Part of a small language model's weights: MLP 1024 tanh GELU.
Each number is 500 + 50 x the weight over its row's rms, rounded and kept within 0 to 999. Layers, rows and columns count from 0. Numbers have three digits each. The size before them is the row's rms in percent of the matrix's.

# layer 9 attention key, 512x512, rms 0.0853, rows 374-395, columns 128-255
120:507544474534523422537631508574499532422501489475540469517480489441582405499452439493545463490628486527527428407525484541448525539488503526478535584438509509435565506467424507540434569549494501450474580547451487445482482509447451471503458470558479431486495531450452584495482457583533471476484514532470540504444494482520431446502468575382544524477526535628497532376449457422505494490492
121:441456494570432577509456522419474558577499563456463518497469483498526523503498509467525541511491628485444523461438534467442505426524456453477428429608567497536479525484578451405456501473397509475566539496557616536537419576531551464438452479455586458439447483438586483591496474529563473504496591565463497463565532474451408553473535465498520496416604483559631513468549430413467460485465
119:563441512509489459497485465567542529532396440535532525477507515570465597491605538467504470525469575475523428558524588524478486563520590568476528471494398549525540608507581507509461478513576403421515533531506479541454492538531416457464530420526612527554505449542488468462436513569532542431423494421442466408432481492489491548563498468539522501541551499532517495505382515463342487390410
121:530408470530544436470513487417556558448618434510524529591395454472535427503460491515445581505501582509439479455573478517482502500472488478462438536467538521434484488502452553427451472501446497523561526459561440551500488567482554559445453525467471514405444437463509504602393473495489521479504509491519429461558493498459525542447516489512556558502514502506556506522449478477541518574452
122:573539481490564506406409451576472461561441524426486557522478500553474503524518555541536544472583445479530471578501495499569574473497530599452538562545449557468426429525516381536526447537502424446562551568547509450511516435530481469562678378487536537417441486411582523390511464436502541399533484420540441552484460509503482644581456511432449430548540500506614538454481586422562524559554
123:500473476582495527500500622456563561503486446483489591443476531490538455463498462526549578483469530406535597510534530423450454525498447523455501531434441480499456586457525450542453507645411457497423470518435496408524465543558445583532563477414602506545529476482536517464443468573464472458555455519422530496501508462504511521531597520498491493484464564518466506521529513479427457509511
120:473480438509566440536609503448472512513560491501512592518513521507455520503533467441576616492442492511508544583598598537543493467485471518523476421492519435601466519563480590497556445467451494446447487489465559544489482400524533473445456555525464458496539450550446492506492508550450362469531484533555508474500462411464524515582589402523588483586504603412473422456534443526619524499464
123:455479487552505478522488460491580509501575454483400545451535624482463484567440552452520425585484580539495489560462488567523470435544488477520453490434533519522561491478579542463485493425432488408440533432471508493475527499478461604477559473474512537429547563458423543496551500493464510494538593574438539520526477497467497557512427650488490454536464545513474429487543463498448401437480
117:474553495543524453444533505596523503460449435533537548501546460471488500494484496502507479451547479497400476528503492480558553471505489498529559581507606504498568530488482486540478418492515498507511521543488505387477408465525513533549517494492462481590578463474401422491548531517490459486589520478567427597469476465518518480516544521495486500534555508479506444561562456458552426523471
118:545475485499488481518526492478477514430555469497519416516428493448519497338404503472451529433546452578411510526485560480498439504508506556478605445548578601474489495594544478534489502447490479550423518506454493527500537560588394493537598490450552502458530498511486457328491405595610634431468528576531434395549518548512496505517429440583517511379456520510493502475491535464537502523470
055:489508473487516478457483505457512515629497557456431567507540527465396548408504480502508531442582508501485487465522476482421443552455476426533532502481585510552499494480579529530521487419413464599495606454465485544488526530537518527533555433458440491577496419522551476588500426480402507480482590569483544447511424535483627444547534478378496528506503401548522526486479551515487526501420
054:597470449475604485487579618525462497577531583483492530514462537491478459498474449489490568512534448518489520444571539511509376522461586476521495514483560484490462476467581540412484406485476378512508478507522477479427516514575451623546522537557490529449532487551485529540441359483619443509520572549484569492457563506545454438486492467527450553541438613568593433419527551460589560514450
053:461627551518483511498562551501453476569417506574394471436463569433492507452452509604433479469461565484572419516453464443502494579445493458544535402542410512493549522565514539477606519459495558469474548578420416566527505478475473556562366502533463521589596497499552454437502454529495497525465525454435574465520567470527583437547521454479562584476548487437521519451513508520428537569521
062:548465465557560529489529482490593526473417433546581488453536518526528454508543403435406480429591444468472466565484453445456554514539476563431547406508500519440429467522488583540491516530529511530449460473539434441455480547440489544552453443494405511483587406484573582435507467451494434601545427425402479582465575448607509498407542461561566480459423491574593535584455453511497608507411
058:639534486544447535390515538521475512541464576495423514527501544494438493473550446516594480468517436499552463510542568509460434439527449468482547529407447565547483587474556509440552454479456538462506486506468509513502475483555447477399585498521514497481494525559573516532524530438643534434490558534465496468501460517491579521522483523465479492528449474525601618531558487435464523524534
065:554522480473529557430610506428489575586469562512389446529463533478407478490428535517498491537574532443491481451460527480501419566460498527479510458491499483554431451562504541497509444461571517566492571497511411462517525494551525568394548461548508494595560409478524538467500419555471380523481506502522551501473566449583511530508568464492571643429437553519539480538560432455375577590469
061:487557555498566505494546543461440519601494523541555502481491494491501458490495465460421448429551523405496482469512479522442518487474599467522463424617487536519428430561527584543558503410596538578435547482476498402572561492461493508477474529539545494554540426450531425518539493578436495509464413489490500467578570495627455466448469514522552537479505581552479460543474487515486477507450
058:506463504495495461532494441542472456434539356541599580468485496573579502475514513513459419584405512435490497591485514457524621435538557491425516474643471476448447586517479532563469520553533428473440341478532458428524523543412491564507473428445487480395575482468490559532502518481523467451527394511559512425525514489538453470484505527535470414520492474563407407527584514450531424498547
056:396500623557469491479522514500538510552473561535528459485429530510593500462471484599512563477401522411530462523516431543581537430486567593528507442564516475486455457527571447475542474444480478595495519589494477527477506424621472517476379481527465464523468401417518521466530416545472495486437417434593524458620505380525515612504433560490523537414478553453442420445478546501484507519463
064:468479466550502460598484404535449483416513475548529566511525419482587490499546456535482436526377516420466493584548538488516627537527494477527472552433546544469464550495499472588538504499543466393517517484558400537411524581377478537491450414544518505400568406496463460487508524522505459517581480491524491527436546539436514465471558558495492432444509551536446431512444547406547537502509
066:618591511483501488456502579457443480519489527491453499512487499478378468451526495455511472502666505516553497431505457520428402491467455441475517453507539430526475509534508536502508440403614476597420581479521444481538487481490563484381471563472492430572607472466463464479476467473473575577446557498454502522482544456610535492494505473487584512482529448539545544531512503555462551529469
065:553476526416540469509506469469485473591561565513475538463432474499504523565540515488424486477486623466469435544528488564479572476442531578503469479650558433423444460543528534558542532471539512555479533545563458386481516513438505602487421519517474554622522444433540501577518376522418425436458420523479559455576600462554545547478485462463532544560433508518428446512439582434428490499423